From a checkpoint of a small transformer trained on Wikipedia.
Training: a variant of Muon for these matrices, 108M tokens, 13233 steps.
Each number is 500 + 50 x the weight over its row's rms, rounded and kept within 0 to 999. Layers, rows and columns count from 0. Numbers have three digits each. The size before them is the row's rms in percent of the matrix's.

# layer 3 MLP down, 160x320, rms 0.0746, rows 0-87, columns 0-159
096:498676444579483471516425521462509494520575412543445568467429480494523574545415586510478592513489529564473434567503628472431426433468511492457514544495480511508466437485479578474552460560534493485557478521466544445542503543500484564526464468506512497542453435478566465549470465526565540453456457505531391520408614521529531490512455520468452578590597413398559475531548490475497468530511486508501500411549454532558410463458357448549528522554472520518535496422455478429531491506519506
107:527412403378511545453505552510494518603466469471515457462445555455462537529432466490688503540631418488525510606398481467448516449515481571453536456562473462521458585452558424508532519559435490481465469544529544511530531440548490597511568421561506572523557562453538528428541437469575427485480487483522560434469544443386525531525543536500465423492526497469471520447508509531506458562498416560444447454489499515455408512456462535467460517448455548540450530558462476525445513586545597
143:490470487523463488557564557463526524464508508505510551524532527464500413470462497505502417416556510543600554513525420592487366376434589526448421452559532443494411354555525506462433443557491457466461524578504545528452435589521569469464553596534484418486519543537485602527493400490592495435559448479542472474517532537450463553525452527440494551537487600467588450549595475494471325474534516458517472433484534547462450496506471470553527477451473478563565437498477507492536430486471457
093:507514562537523520504450503449358455415460520559517481551489459497532436490519557452441538566433451431439467509528504524486572452541526522420531499518487478512505477599580521511556542473503417501517519514441477540401531451430499560434523485529472551522429496416541592497509515528462521422479518447481553487561421553559487386518507514424505445494473541468555502494519462538498604493535529553547549529548493499420488499568514541371544528561533537450470470457490566501489489551346553
108:437530536442519464476585519451464473489538562428456462456492364479515450514527541557586394621445558561459474491605550532426506525479527429549458537490584463539434503501579545490582536464481491520541503489505473415456496564432554463551499539427492434530497478523474534460501568425456508472448606463436463602505458572591594519578429484418562534511579500562541663443521508451488550509417487599512491525505399523493597426449547553487465525526574466492524502490528510452573570536481389
103:506554438556560481601495439521463494545482460433533547629496543592538500577509466561431488441555495472583491448469476450504392564565513413531569503486471441562471497471541577574556559483517486482507541496488528524527496470555523492388525485515518472545501425493452542441511504507448462485518534433518398536515487453616477527484480453541401525536486542432417530497519515504522474546465489492569504422466501562478572469612492455512497527530494510461560481366578520551556491526514597
094:544579511538395516583549398496522519503441481488444520448470504533560563593487580566471541477481558531517489474488478585535423481493511512467503513460503488516503573527515441486546569563471483429500567549458507461547508524543507560522434587484596442422508509475488533507404504483554442497429514429505456545460449567397632460616498491536530572576540604567624535519448509491530412559449465473525448480519485379544607454487439510512457578443528520482493555557489458530540505544484419
101:511466393493554512409571473422529428528529392484512456396480420512476527485504502498487520451503616533513521486539526481333560546514490469487542399552530509567503471538550485545458531519413404519422479602400569527487514496511507527563568550542512448406504523521383543488551478405558452416504484504563557556643516557467498479529536530492549548537407486451485516479452440475459478447465450492544541466581521441484579424461518479582580572471520428472458526553524480484547510623473552
101:431524536391577534473534542564469607549491480469516483467404412428476467549461540524584491421531458508509471432531523537492545515448456494542571500445550480546490530568532464508487519475492452383414512493508469544438528452448507473507492527360502597512504486546444486540546484512533500487619401484497512593471380570572570445566637504538529524532517442497403524572521513583534472534487465544539504387512526544570510587515642454466512568513477585552451408493568581543506532598519519
095:532527536466486430535428515405468521492452513542496491548481593522505543492511489522499546474391591459538468458531491469534500518525548486484473508493475616534556484534517508509571509580570532474630520486535466505421494589519607545509509488516536437488430583514566471541510482566552515489611436462582530566429484416440531582548545496380477503431469448475525443528504466467512534420518451507506477405518561544501510504525523497580534591571516522536589505480517561485357596514656513
106:429487462536501456398455498414544472518459615415378504448432489450445438549410475458543471483549472429475523493465432512512450518593463489460449524510473501577502517481515613461510501432418500495498547499579454571552555477478499465408567458516513450553551485488441513488533507437526515388528551582532483420471579580541500549477487524535549485507513455497520541476519442400395468525503567545514536505587509473515424548587465529481547565509632478584415432441500489562496516476582532
095:494442506585539538543477547528518518483592426504533550598436490499432521463525464456552411485477526427477446489580526490454560487478430521445445500565535465531459539541496514464463462353483400491445541428528506443442401478436543526450445536451509540450504494571478488527491416457430538498561542538526593441517431530569525375554534536556475510509528487491523521476537452514531476530516501518396574523512496455407469535364509556479450540432505517488566474441514509461480505488503521
097:507455507509549496531567468566364531564575465460486514488456448598501517464460460456512509457576512524468488481477484490447426467546534533605560420492422494497454478563517500432481477421414557509526454586500533522552516516590560586517522443507567412536535503386540564455481475542572457470537427503520535535491514491494389507426515537512473460515483554618458420452538510542472561552553549462480565464391546583416392483516401457485485477489491542529445453441493496562449505564528569
100:540394479443524545538451431514413408582521627488551501451529538498462505449486529491458498514545499587531483500413525541535472454411505516600544533455455497448598579497541563472481501458536538514483479557444488430467425445444461576528593437436554601584420500483516558458562517413484538544463457557463447435523545464534530532536430509519487491513542439530458436559441523544441512513549508504460575425588381502552475481549465451491457529445465529636478475436473478543490518508547435
095:498493527525528381444551467478440463443528492408508426437535415465459519453515475592474468527521433482487405524486506544413538513652469552559397557501512581482523463457556372508530449561543391408437503573523523442544478486477577468444445470537427414505509522528436493480542493533540393474523525533548526526494521528477580618534515530536531481405531459526475540550483429516361558464394477463498504566536474515583501528483477522522534516523496519462535475479502514612494488530482579
100:451492497457487555494602465458428575450508529434543513521506420544488517537456506435459491488535608498497476566604518630457414540503523550556572572447513466447510542570473430567481507488470615500465410474478544439560447513447554477415435536527461538452519561496573557480587503439405468459431510399462544553493541438479565529501559493487489363537545558442487472483473547524484452488564432513489446435525423447535442527486475509505466542496401458422514444480433528472487527532510369
096:460509512457406623482463504564456563501497489525458464533501513447435475506545480609467486469463500430581492453540525522519530457543511479478505485490501485540483527531452437468452543514465441450490471431543551397459535480544473420433422466560534435487458466554391549453579396493507507579554578545492521498446483458498465497533553545507507571507535573404513512481541514480519496527520543474472587544545543528535518518367467360512474507522448451538489497537497481461555546569478605
105:620455503487505595441586589453581425490564465549562525561474504452554541615522533520472543533438587500450587471429519464485485542488479480499519401496527447489458409433514459479525408526435504434504455467471574556554522564564441556480447532471471511547516508503405482595591510552547494401455442512594445478476553492429503540457481456502486476514464537445463492505400463481509449593570468626572547561536457545650389510508487573532542552513445497543528470532473501517530440447536592
089:457529435540502351482479441586493506499516462553559441473409502523552517497497499537520471416421527510514495517595521503474514491469584478449481575506469506560527432471468533507536472530461470548481593486508522583510491495449511430427457448524561480543479563470469430418586530520452572506552538533569391585513592550485482555503429490464509564459468490505506477415485479526488488494485502530504535458435549467455482486464595556503429531385628503515483547491502556551431484471482448
092:615530518491509456495481478556477567564388464540542545470446491431485585540535445526504538576583531502471517469530495444492485429546431388590505537480506494467542390382518407590503497527449549493527493496532533473541531491497532524453539426428480533531601549397471421428541472518536464548548594583488583455553503455478498465519517479558452572499396503600479450539438562531510526514528481532515607522512562426421571471459537526474581496526442568478527433471552457439514522478536481
099:478500588490523583515567546585522461547544518458502474530435509525482562450557451519512471473567518500584536494471403535483508461560440541487519452524509544427453536479452456569466462524500387567329519543493460432529439518515478511567394509508581445545500606553486518419530489589488554430602510586525561441548458380536483499481497509421617479462554479591495549353556432538513443506439503521474502548471462487467408506446610487540447435496546473492538519542550484398448484477531547
095:583611468581480469476406473557477453429577474511388545491540530534450513493463475457545546487458481520457569461542468550453426491589538491504481510440473605512530501492511484534533600475491428432416553488541521473478497545464421480429532384559521548408600477509611584455432457563486500559503492477484465497547434419545506423471431474560454413446520385458566538464471606596464487517499507499471459546473435539485529462595520513463463481485489516502448569454502476476457581410504507
113:507470542464461398528459477468503529539305523582416533596519533493498497513539507459501466477486553461498571538493516419512596507506450501423414485487409447518491463599503472508523440511479476482471600490564576477454556451559469495464579530537515491522499456573434642474516550544470504385515399525459522440528511518556479536466405561558591467564532429487520538558462481542539561416471533487491541527513466498499451497459479497568420467429531432493484514569533527508546524587482515
102:618463552489565480515428484418476547499493473571491523482462572503472419369545529533548478510581474484532478554483485559503324513474583433464573541487449512496452431504409529447471510461420508517448562462542492510530405520548444464432512508486433505509504495491423477490507538484523528518577482414439446553498522621498538498453523496507457544514446504351392502542507543500529492513533611545392461455533545500521540484537538501517425506579502529482437450479518441548482510570424458
104:551487502393465508467467502454531500543613466476580552567526475448446456491515512522535574520430573539607544544407465472462533484492436535400524484459492501483531492593576510581454440437503577538467552569539547502483531418426546506479671509576583467476507614539540629420619459587461570433587534602516488570543536562428404554400469561482576572499532459464464487472489450454515530510463531458572485447438455521525500427424563451503498473447514503492521451522493527541502493597541493
102:547555455462466569516504448475500370498458468456472506436515498505463588515413476588523476470531556458547524503532499520522417481549504462492580503549527489600448596445555459417509514581595505561548456519539467605519493441516430550530527507511554590537598528511659484543611488415565536461455515514565502438491550440501501535572502604542459484413513492523490603548489493413505461514516502479491510473457488515457631446455581504478516487581521590523426539495515483434415454546457569
104:515431524526467578465554497451474471551556486497404523562415460610488473519495489579421493503399416515488523545517586492432540480581501568480514485541507476508506466547461572472543470412558447530557489431506526502521543528506475493551494553489439482507490452532466530602418458475506557497548524504420476509495541510568532478525595512537505354508426415444534438561408414467432449493489580452538397506416488493537575450491442417434509444560578499413466499518466488498601532447573442
102:548470450485562506525547465500536456484382550450494480531435458520469576480603476514493557461491525445457453472596542517493499408564445570461567431550542550462558506489444520556522518498550403449443374470530482452588518476639441604573476454475497489550454525542563518556498623453433549498428528623452441477465557553521493561518456363467514451397543449501500481515471489509488463508537464469485516450423536601504452522424499464431473546385592528497437515551536456540471591505469480
100:524521531456526519470404541461537586456555470463467497516616417476494462515462516487523541507508479469613496516467507471499474485530471476580559473440412474529419456501461468548494637412449514516478477414582451490485566521505502527481447535438425487452477524559523531463427382511495496454498538469485466570432499593577527425533545492504592500576573462556584481452487489536529577380507574561444522423484489434433495546491438468527484552603500514440554505513516541548484461394456527
105:591532439466578465418443491508590485562457415589596515541467521488425496539631454546477485531476477561498519466547488549508451561400532607526475484458526556528556477504442434488616607498547494647474557547529445556458573515505505416518500507586572495497555511480433503504567458464537472515595452532514417457552538575573500513482530456447570530523572477451423509554548517567507545460572486492572619485465525562492559500514451431470420545512386501467463533458503563491390581513476520
105:580518597493500453590484517433459455520483447548507556476490503512516585527549455556485487445533467548444521501531441548465548460460485496533447508626425535443453582433463499467482452429480504447467607495485515560656490390384497480508447484486500479480427585494448486458537544471453479510448475528567627541558548484453512486564539597451485536518583472550519451448462519486474528502458489505497429524472511503515451502527529583469590596470545452490403495512421374515516454539510506
098:564523453589528449532579482528476485551461482472438448550454598369509499522600503505462497515486523544491591457524428530456502466505522511568524469561595579621413543494465554472620561517441460423512443613565485415517466388508549452486550552517544490524438450491481488485483419518456462520539494466558510546461519457404439565475550530447528532511572446548484578492551613514594423539580490474559515453486419488479530488501514483546565424489477456548534463522467536536517560500529608
099:500533469438478486453554451507501528503459445504456412531449504468519594491455500460468533461512487496449507480565528577460460568445572477543533598474487419406398580525558489489545486504542419487429550557487457584495543523516538530460449536488554454478534528397455517522552572388531446464428546472498555553596505571548517534507494519513441414401408404541576432515475516532497547427534522511614421463513457516460507477485456495490463475536472601514477447504528578445472541482491441
094:518473538465427573548588511563621438547526512512439644507508472588476468421469610397460575484468479475394476551482590544526494525442499560517518507486581502500572509497467548424518487440495518545520503499577434570485428504493511495502485473381469569402459519497516583539558495604509521453422481576496490462484567473445474612594514524467509502503535584490462533461442480510450480426564521504500480511487476548471551431490615411493425496520497531406434522476447492490521499472408468
090:537467474494465521531492525582476474510569551504539452537508484478507578501465481504469443428493494488391553474492481490559475453530477441456549525513495630542518503398510487412483536547435447511539482555422555404399477420444513507515547425494485538447566490518553479527490553466504433492480542424480402434463548427503464565453490530507520491468567466441452470492497445444615551556457412510494461569397458442501606448521466445421507512526518499506460462531516421475477537442509481
103:586444474556430516534475516512510501437503424524540513414545513605453513438448591461509485512510477581429518518519421455522494517439536475505626513475548444582487513450382453587508525584433555507416481547407523467430449462586398507540540539509514532469599502480465399469567543531496500371557449440522485519505541454523604563492535490498502537536445453419511483558460521541560560421499550582377478509442498541484481597429540592425574516549584518442481541458571543483490504545403444
093:498486448544522492374492510478482385454513545535558363541484497419441564491520484428505487582506449566577543579493480459566506482456568471358445515470440624498451564493515466493618482465451457562461468469486446506484596658457512492419505486487482571511502473491478566514503453482571479485503461502388510473579577480452437462504474476520478437561436446538585522503463541485466519547498540525522461576530542531432588506547519501452503504450571510480503564478563557479606551603513479
100:434522517620615599577504506446481520562581504411489462480534509472509371472494494451407551524428623549590461507512567512509604538550482490572472498487451490448494604488455440517492505460570489527468518538476418479513493492591528610525486517480432531451539524460544453545419530472490595514478461501514408526518490427549524507569608470503445473555462491489423536539517463503510566456529466432527564545432520494453405506512541496469488497475452443553546515481461464456481511560452420
098:419401538538494549438502487466559542447491528463463533496509517560542485517524478499585534455434515456616531440493530530529512539496445506490511481413434507456525562469556537504527527458568583581475501387538444519421567524435488529484457497444594579463520469568426475533476520499532520465544412528525553527564354470500489448531476538554467473534515492400497480471492506418452544458538587485502578462553537624463527515480453468598506485572387491598511504540545569471530561525382569
098:467475468396446490563525562517494482568501469554526573423574537560569513511492533473434550501508573526613602485421525463493551549541479550509479489511548540499515498496548498490517375546546477556439406529533520425528499614496541532396437494492472443451443529531505549511531433544472503568469477572565377449455586424541508544530521478470529573496528545472518435541469374444455495474527458512510576522544500565447521550474494495507548526550586502486491479572489469464449406567455452
089:447456524489442488598559510429454452476489491484433566460583509468452529547512600414471394532558436558506492482550547537508569429454500482575520541468473448525488457415473596596523457506494456599568474555460546437536430546556440467429552512550515531498485525553451438441446546534534513505463561444555495537449452393506515478473579544532554576588495489501467479494507490490450491521470462379525453479468467468490530543541521393501508522426537460575557580492494439449564431485480465
100:578604350540477366527413481606520526473541458498422426488491475543622522515538482473528518584406445533445510481435571630499469477446488526413442431537463523483449524512539534443587497511560472549493564449492551457518522552512523430434427459486506556479623432480419547429528458500511440515490479468511500483505533445527396536538459458487637453495494475493488573568578517504572482600469386526554542480482517481529497456520531508516512589502529468482436472496477486552505557535530564
101:627457521555532457536517441499510571462525502607388449516469526515506463485524506521536570461511437445429558425463454498571530564469544533557580534512494490493506522497438490503591511507472443523436521474598492514494546501425492533572428544557545473513517449527505433486462461500512409416446470516468544473422533519561518488363541489482501484546507598517476568524526567568564529421476587573539518469439494350566552498499544449407527525513485607510481519498567531452430495631448601
101:556607546465496503422480435466562448533452518517493495590564565496574530526580433579504469497493444461567445471571526497501465525521466449466421480495445547544572429452514440583502609458343521389519478450526442555545478509500471502510528490521515486580564521544502463507537487462453396533488534497533542599454432533503508439480490447495518372498449561442499453491489455478515470616540588473505540493469468503515560515440515542474514477451504447513566548577367527466562438556468486
088:489462543544472477553431439458581573559544608484504451607525551572497472497482480453526477416466419556501422477491528497500429460496465562495463461429574533500468498450592499425526428525421537554531467543473627502512481547593473502477443376531468442422464494480419465529372410415466453523488505555451473534507516483449531416473474488497455402395447483504490597466476554394425466542499615522455446508549446418525548558472513501439526415405548432552400519442558492526526493484516524
097:541385499452514611533443506360435464501546494495488546495423537516576514506382374466424433489462598591543483598516566505492484517495484506551423561454468438507508531417450395465468460387492529548471436446537511456452407511440533496494488479414553572471583544425522487516507474462508453577501539485546487487442441452507589527439530487479461538531528479545555458416437497622558457487484493483445528409539442490555521534522499431511523478520567502463452574517453484447463443463468512
102:477537518466574507435480555382473483503453438500559481508457505419422483472416448526511523462533484480550648556376545470501491508533557539506519548588498487461488526533508452581516560490421488453485492519402489576429582619556490458461515446452563490570547566494474453551584564558459431531457447580485510482528565489481494491538568472495473555466488443473573490418505563447487486519542427489520498516603511501463495425525495450453529381509439610531451554552530462482500551497500536
099:523463483494401426497546566544556441493460481581381514467558551546477496530453579380464506567591406439435472460519485497562507524495477484589540524544476481536483530528552561462567576443415592483483480440574503478512423486489480479539445429421570401505498453413539522493504489515501550500483449468492555486522533472471419556551449462558519552567465491528408556387516451555579583571516523430520499572441504511527486444488503525539441466463517499458528490530557416490446485496541496
103:497513561534546485555488470470441519562497491537413586538501567575535571487395454503536476541608416501491551381500449541515489567593496619568583520549482559541539530550521574426527421504499607526503500432567422432533475486545524436480520521473432485429487465374405437498467426552505436531426384463456590439437501577445507570567420526449513537462483527530547541613537495579513505500456519490545501509543498535474459499537458472547516527429498473483529545508493463357453491501454530
098:507544533616518491537440550490525483561578516514515493487483456483502406417495549582502451457476471506527440580459525542494508521532488508480454507623517455454509497473466486529413541475475442476550474556556507613419492474421583509429513494532516498547533517512487531500529471443532510472540573480508532446546457509469491512457411571539533606552536529444480540493575485531387484452492449507577437475580409515493471473541580502487500515497470456431489517529549405552554417542398457
100:426473605468417386423547578484484460573472469529579562493463484518570437491487468571520486439572482489468506472456533551432417497479562518521459453565543503442586465491456527482501484554453518462527469506477472554524512460465451532567501436499472534484508575430596428451490527466505376487501475554426501617503542455506488402481536576468529524422497456464528560376540571499466464437458458562413572516468544519448515558429542497477557511484467570497471597566393506517558460521530480
098:514432571504552619464493550486424517532490537488421571489507483495489438594459459424460489471500487598604597516438525434583517555433489464451515489523469499497482556492477511468448482538507437517413424556499560478512494592573465600516449496543589555557466559484443537422504468522558370578473445563481492493429490544490472498455582409409462495544429563445634456426413481481530476477507540458471523461494538498381522558443484429577564454539515475574511536514510576515496448372480469
101:468551559425543514545525418480430532507565587574465554411414507535620473416468438508461596501513467471388500418426592592458504504441524502441479486487585418435466524485437512488497468456491533583473472526454545491474472513439547400531406461495531441461513441450458524572436529577493539542440500505531644382480428475562481584488464481462501484452514493515575524515561401499489497591517415508472452489502540463374424573492551552477561476567517558490591429536555487538497553542488521
093:480497509514548467522495421457545485545487522492400451504516457463431425477539558554436579561560516560437464528537473464537610511493501561485522452497605460428469431459505457496434504479398465568502460505353502470572484514439568388479507497517544464543413418520476483569397537536534521538523541435554522522529479537461539493533477315517507447507512454569520519527433458513503575451484521552523552462582545418434421489542413521411511435419480424508511527471465548535467476514514513
102:468480460468505490419522469444553495514449466448532408530480557497610536503519396446456559522551539565569693541500481559482505541508477507464586477553478516441468497484492503443564482449479334514490538455460435460582437543485501492504427472570485497583503481556599569465470507489455566483460415574538488464519502461521523464571571498519496465503480545421509511570474501452432500529481475545535448484466512481538456504537401513568502532578523478504452432512498456498506549427489470
095:505520467542491419527381544519513496419487447504466615445538421562565475468521486454477470540604442442606497440509562445426508457490523437423497467507545486447413524609454535530516548502468485553565566447490513485463426451461499511509469538466403550445440578487541501534542457513586620536468532541493485493466400463541447499488541475460433452542533444502448583523530537491538428465425463501496462590526426496499523494457495483544463473472619528522450543468578488437526522500511564
099:553552532557451520487509546537537486522557481471574473546557568519593474533471485550498428409450467485459553436466461566558425496513479517553504532605499469533500574514507453510459557509498518456573441516600522474517445633525546565473478564528568430555413512491484485541455462493571452469537492464610543432501605556540468515465456440523434622432447479503504479507443460360479524483571513474444510577522424542503428545414436464371444458477488589513653503497566497515522474460488570
101:518450485422408562484520482500483496500521546471521483540478500563504431543525467456480521476500574546472515564412537428539487478478460474442408481513509566474520493490485506541439429447474466497510557544500501491541462551492588494526579505412408436512507523510402525472433544507468607539557436459514510420483503496498345494503509505459509472491495453523438552523481550546483548565533542548487466499562449449536550568490484477429480536390549531378497546464444504487440478516507398
097:450446541538452518563497482545503481443553483506477464551475498471478454446437522484552439515531594550593486593503610553499452518678563498569578483470626410502506407465448504484413645514510384443550539531449482439519429500486529462471531478518458527517530462570473537419476503455465492481445519440474469467579488485588493544581522496487437566517563525403439537522526557512596441511430438524481506490529487503497501497564449542552450492537433547459490489394414510507515464485425511
096:541539488439420500502547528475513551485442512486520507493485465565498516581509515501497453481453556544608581481564524553459506446509457483419505427442475451557498545528439538468542569472476577494497501468527543617521421486497439505432435535558421466539505492539539547419481457527499499417565558519443455502428471441444514409404502376484468476524462515478409511555444503447482528516454572509421478483524526499473577498501490571436532447542549556497501492430546555521443510452495471
101:495532551518433546568472498393515438490414504468524499459491435514479522445489532608413455576429542531505362512464496526511519478552448374398479596526517437579436526472451454488433522534488473484557585451519394435495466473566494519460496504469542517525449467523554558451511457548498453510496547440435540526496453497478562439657624502449478492448453498489435466555489485410481409475495575538470507391481552455501514509562482513504508591444480527418517482604509517462561504496510499
099:489572560475447510465550550467497437480453496550496538496547554444547468505449455498484506597509457551371466529452501491532460560574449471496443469452463556533500516475536465524537536402528476500524534469596553479453530517454511494445501464394489602491518536486543510543532537535495490462462503575432419554471457432549517513534503470558520604439543458537459521449547552445562507499510512386487450594453589530488550496484503466542567492529456502402497451444498522432534462604542518
094:486485523517542533547517475562421537482395467541489554468479602521408516490518559398520508471545545492476483518434507429435585453530459422562474553485537406506599505533428468442435488495474494510584521454559535450546493463403519459389557453425464535472504396486487435501447494497528509462542488478482427520437512489517541476621562517474482440518527412539497509569531545460499514445437369539541497515436468509498502399539431525496487510596438476526470464512531549484635514522472541
097:485421521480548581565511535494451531529553525520493529450481472501477534504461610442510554517545558578529411525505500457524436431488462473508581449506509480482433474442449467428432507480464618464433529496507480605544422471504456552601477507494470458510515508569495508489446481527544486441341547579486530536511512533493451498569541530512500491571536419479436503407475452426467559459504390470482544510524405516442544496522435479598553577501561594543447449439465527470510567590485486
098:487374505555362511498643545510514515516458618522535534523593480546487480489482570552493544478467473583400496597553545422478538502461379547494430551463536454475569480418442423575498513482398389540464507494477500468540474492609452552461450484534476585510501476467406501411435506493496492461586581519532547419514560543493475502481532496511526536439516482475521489516478548497493537517552637444467539497559550391498431481420443498558453528483482554436479453531441558508543453485522432
103:566534429470473445517600547606544445499431586488476603490461438471527545440550453453483476570514528534476492441521442481560557395447465566569442537497523524541440456426439445576558461536576478526513598502475506475533459534471440476498435467393464434492413549462511451390513501461385424494405552397432380474421474555568493473501454548466479536587539477588513500531630579514497502432523541471514594451505447510452508611540427469541530463533534502470504437450519474496594462512563467
099:523512668492513527577512515553454538501500582447447436521560472469610533417491520458418531593506492560501424463594515489536546521503540476614451511460545470462509436493410501563510580423489497461650519546539456518463421470415505453495392510498460514543540555463515455532446459480406597477513563503449555490546510589556498500526530475617552485556504453387467573504504375515495469495507511560506540480544458539524537464518556514579454571508578426598462486548538466484496541486562509
107:583477563554523540459551565486496468531552582518554420514517495478490597462571611558478571485505500400501496532426421580356526381465587504472518564498598610512432478402466392469522496518555425546539503487537438523550474529503593588433512472453559432505398487499481570528551445594474544545442514539577515570555522483431508512500455565466529417414456520463525466417524531484492499524523507524495451488511540586538543580486466432471406520570485544520440429544615564495573530486507459
093:456529440535474629510500463469481534559429463598454442540512401409499501448519540522489597503502481406490530521479561508537456546450515540504497485492558531486502485553467372417486499465505503511459575479487518529626477472532442482480514477550535549495491501530528551496645464527570427550487597501561564460460423502527553520559580459493601512532498543467520437523371467553546484446449467527462542472437448544551479522532442510487496476465507570491429477429510605550515468567535425
098:505573528414685528443452574485493489509454560462434436472580526484573516481456511452437439520533535455547419503488474499562511565522587500601450567530465507532539464406460408506529433487445470452558431475398505523472491483530501546485546553535371518458489548472525513532431532506453481499421610584497505447445607422499385544524510425493417473501441484508468440517479432446406531568418530525589553487474533501466611602490416524488472525547508513444513440565470542579621427522483556
095:564530510503594515407502492477410494515533427513541530457532379541461437470480522543507503442462503501447525506567553496579516466583407466415427499511443436544511384518492481453419468488512507631584508495447489444578551467500424530539502470598482469471407496496495489405559473537496478482530418485556471500459575446573492503490579591541445550517523458446482486458580435527468493540433500443506615538560506468545473433443498513515391548565568505556442406493535521463465508506572564
110:567486435518464475533459533451615544429481541479551488503558458482496462429556546508468425454439524483486428540544538386544628515467532470560474562596481529560437451606533458493487528450473464477485511501477544361521486538445484493488537473520537454453521464368493466506456478556543508562469526553379524468509444590549467416454423481480439484502451427442486413466499562478485551430519495537478508513464481542465490476515431575444611490563560486499528515505536553488472491540502476
103:411512446442392480603491523522521494521509493597537490357542433521518542416592553508549463498553541522502513500537479565458511376464480464475498470391544535477602445441566559583527505487478460492516456520414571518622469498508484606560547516479524431515577528491581502489389439558460472519460454466537520533486542539537479528543467436532540384432573620557450430415509525538480497551554577516500443535533444466493553476555524456557511549466501487426494466474441510447533486486504468
100:404483465416466478469493435509458480435568482563425564594403478541482427477521439513525424469537487547561523537507541532471552517444672518530483604430408537462537478477445526553559460472574567444513533547406410464506469543452521477586486532502411487554558490463496494516440495494428540504472507490476538511442478501548605358445509506454552520469575510532481455480532487571595463472495512489523512489469554412464537496487492487529623484479398434506570506571448507459495503485504403
103:486471389531445528510419528499529492474699466490456444465590509542540359505519448549472527552576492535584463605519539528547484474546487452462501537547500532523583486559478545473446547577508490496516513541413453549489445495445533570446571541525537464483541494592511534524489547467461505471428610451508506518505515541450478503575551460512557506481506452483464504529467461505476439512431450503427583549431493505400451500511458548511544451466464492553476518520490559489436552500499515
093:429533378562533436400517497517585489532509479485459618443475442503533530577531506506456501411581453496526538525507459482542533513573428510538561450540416504652583455556569533445485462469522518542434465484412507577515524463547517506613492458509498507450431529408519447413528510358466532547498592484548470481448400521540495545469525506481486560526531485566454566412440520586559423478528408473492426518472524631547515489512468505470477487491468431533541563543664487593505458536569570
094:489566446449539420477562474389551440473435481539497467469484437505461545479445571487499476550504521579507535427507476406500476506499528485532498513576470534575518505557381511483505518419489619490431536531487536420481440450502518500458446555530485564512391517623576501406562546427551567525577525473499564490552478470490496504455495516408516622553525489524463503486440477510489461484561528564484437455532511431532574431520439557428459549487522411481493557538577417554428516461491642
097:522447434613543475477547491521525466500420583512482465530420571515587584560546431448548501564414445514549388485444480443563554501549449528533488528567425558556553466504584504484437599510491483601430652503454393479615512465546453426349496440516503457518462441497466564495515601380464518491465522515473519420619410474506526507541477503496498518474546519551441475545457543535438484477505494559540442495536524471591474533513497509480575521539512477508535531498548570500561422497501440
095:480493554505530550613465430568557535494483506518530510517568495575539517400542508583549555544483487498605508540540450484523563515494495540573434515504521505416519402533399535536464557548582496476453579414470469546359518489584531466545594503466493534529471503535576449522521501577509530426542458446468566466485533430540474467597456506572560471462501474502450526485441513541545545541415451497531594382480447462386510433515409591521421479415550428526500510529445524558496438573479520
103:469494512519461551520510546506529530468496538544401524465399493451590518574521467532477476586515444565508543479551614435567527514597510566436487524557520483604458532561394445579556562547596475474576424516537471460488423511505466479471476492494481510536523556499462488484648470511488411547493499460499458445430449544499492510520476562578522437420471494496491482464597514600516461461425593568475469504500539530598530541541543522496460460514467470424452526518446485464501490568545581
097:471512561551450555559482535576593465479512423418479544465479512496404488533441581489466530419552512462446508489541454512499453511536432541487461473536427507428542442544547585519429541550507520417441389498524422549564575558475524445505532520447531440427509421496578493492582533497540540567421483559541572503473523441522465603621454468533411436547458423537506526512561523604518575491585466503558500507405459470548506531494460473449459444479457525449446608508577461443540479499507588
096:574587528459442459455599498498492475514502551548502532402584417555581379467528594538441560505525592495558582502542522435545553534469507538440441491520488530468498450443535550502512494491522460549552509519520482469437598381480469494540453475527471546517436534550488519414534520603412474502548445552510452606465494494457524469440504429588654405516515409509439520427476489539421513501502475524509557558458595444514493484485585472527597520530500485502410563434505558468451397446470450
093:465482533440490543556588594520558511498481491472539508447462472505393545517449535534405483498465474477478566529422521420451463546494565548439533494402591549448513563480521488582539515525503403488507501508557476556492565518601468560496502359464488633512511475468519604391545496426570482493407453576541441503507421462512460506483535480551496471458478452508488528493476485521415493421463446463471527533401567573572524495454483483475506547505469561560540637628527564466498522417510479
106:502569458498465566490526609631420527539471518529476514483501423455477454559540485529410422472471442516480511437497436510442553547506538505506477526566547493494491549509592441503495525492518542548546448501479472488478435523500527457490481451481510498491492498538517434420550488491594474526505540449554421566525605459389545539543553441466519514516551547527557512439544587563568475512462456509525611528426474511468525467547428461540524500411455464558493480514497492530551522492482544
098:481566550481395535534466420507380547501545540481578527491502590480409489529493580566493516535499523506462578476469534513516495434483428489470539547392507490572515474500522532484498519592491505496470520521535382521492533643479499566410457552512458440539529553494484418522432434434383517413481543595592466573455385537542475463543517513520478546493486664518521499559517475576461563434481433443547537529548403426548510520464456545451571501444538501448513522586473420439432506459564412
099:485507484510535523414492499517479527464528527465450511478465452553531444458606484510548509468597464529543554565573449542512529413508362492484374451480576525481561402576484412499572521477487477548474495489534542575491520566528456456545466504496399496459487524557419473495497430550578465460430501466427499566530522448520458530453419460492545446512459550527537515470486584516471498510441584473434546585449418546538465459545516503435509438461513522537500442511525576530427548584469413
108:424488521577530497491528550434359471525500450476557370568491554492436550401570555546598419519487517585602530473433522444476572512487505453524460508558535525480554426479475493510481537518499494477473547494598521482560494515484471473499508443564366439537485485486539528439571500550612589406515468581388434528498496506475459504468517437478539544414567478553536379472503435512625443387501424579555564610477489491501505605514490520539540530499507429450440445473552495516479529492470530
094:455594586548557447540342425450493525484527446597458554550463540358499508562459494449496403540530474510503556474547506466528459484512556574510531508444418528574466526460443542505446491595547527500516529545524459500494414443510524426470548423498406491450475439526472523564480499564505485436445568519553419560459500514499460488474511524586460406550584485484496524526544531481540496446521514580378476517402505495516435445551557464445502448424480403535476464513509425531478548523472587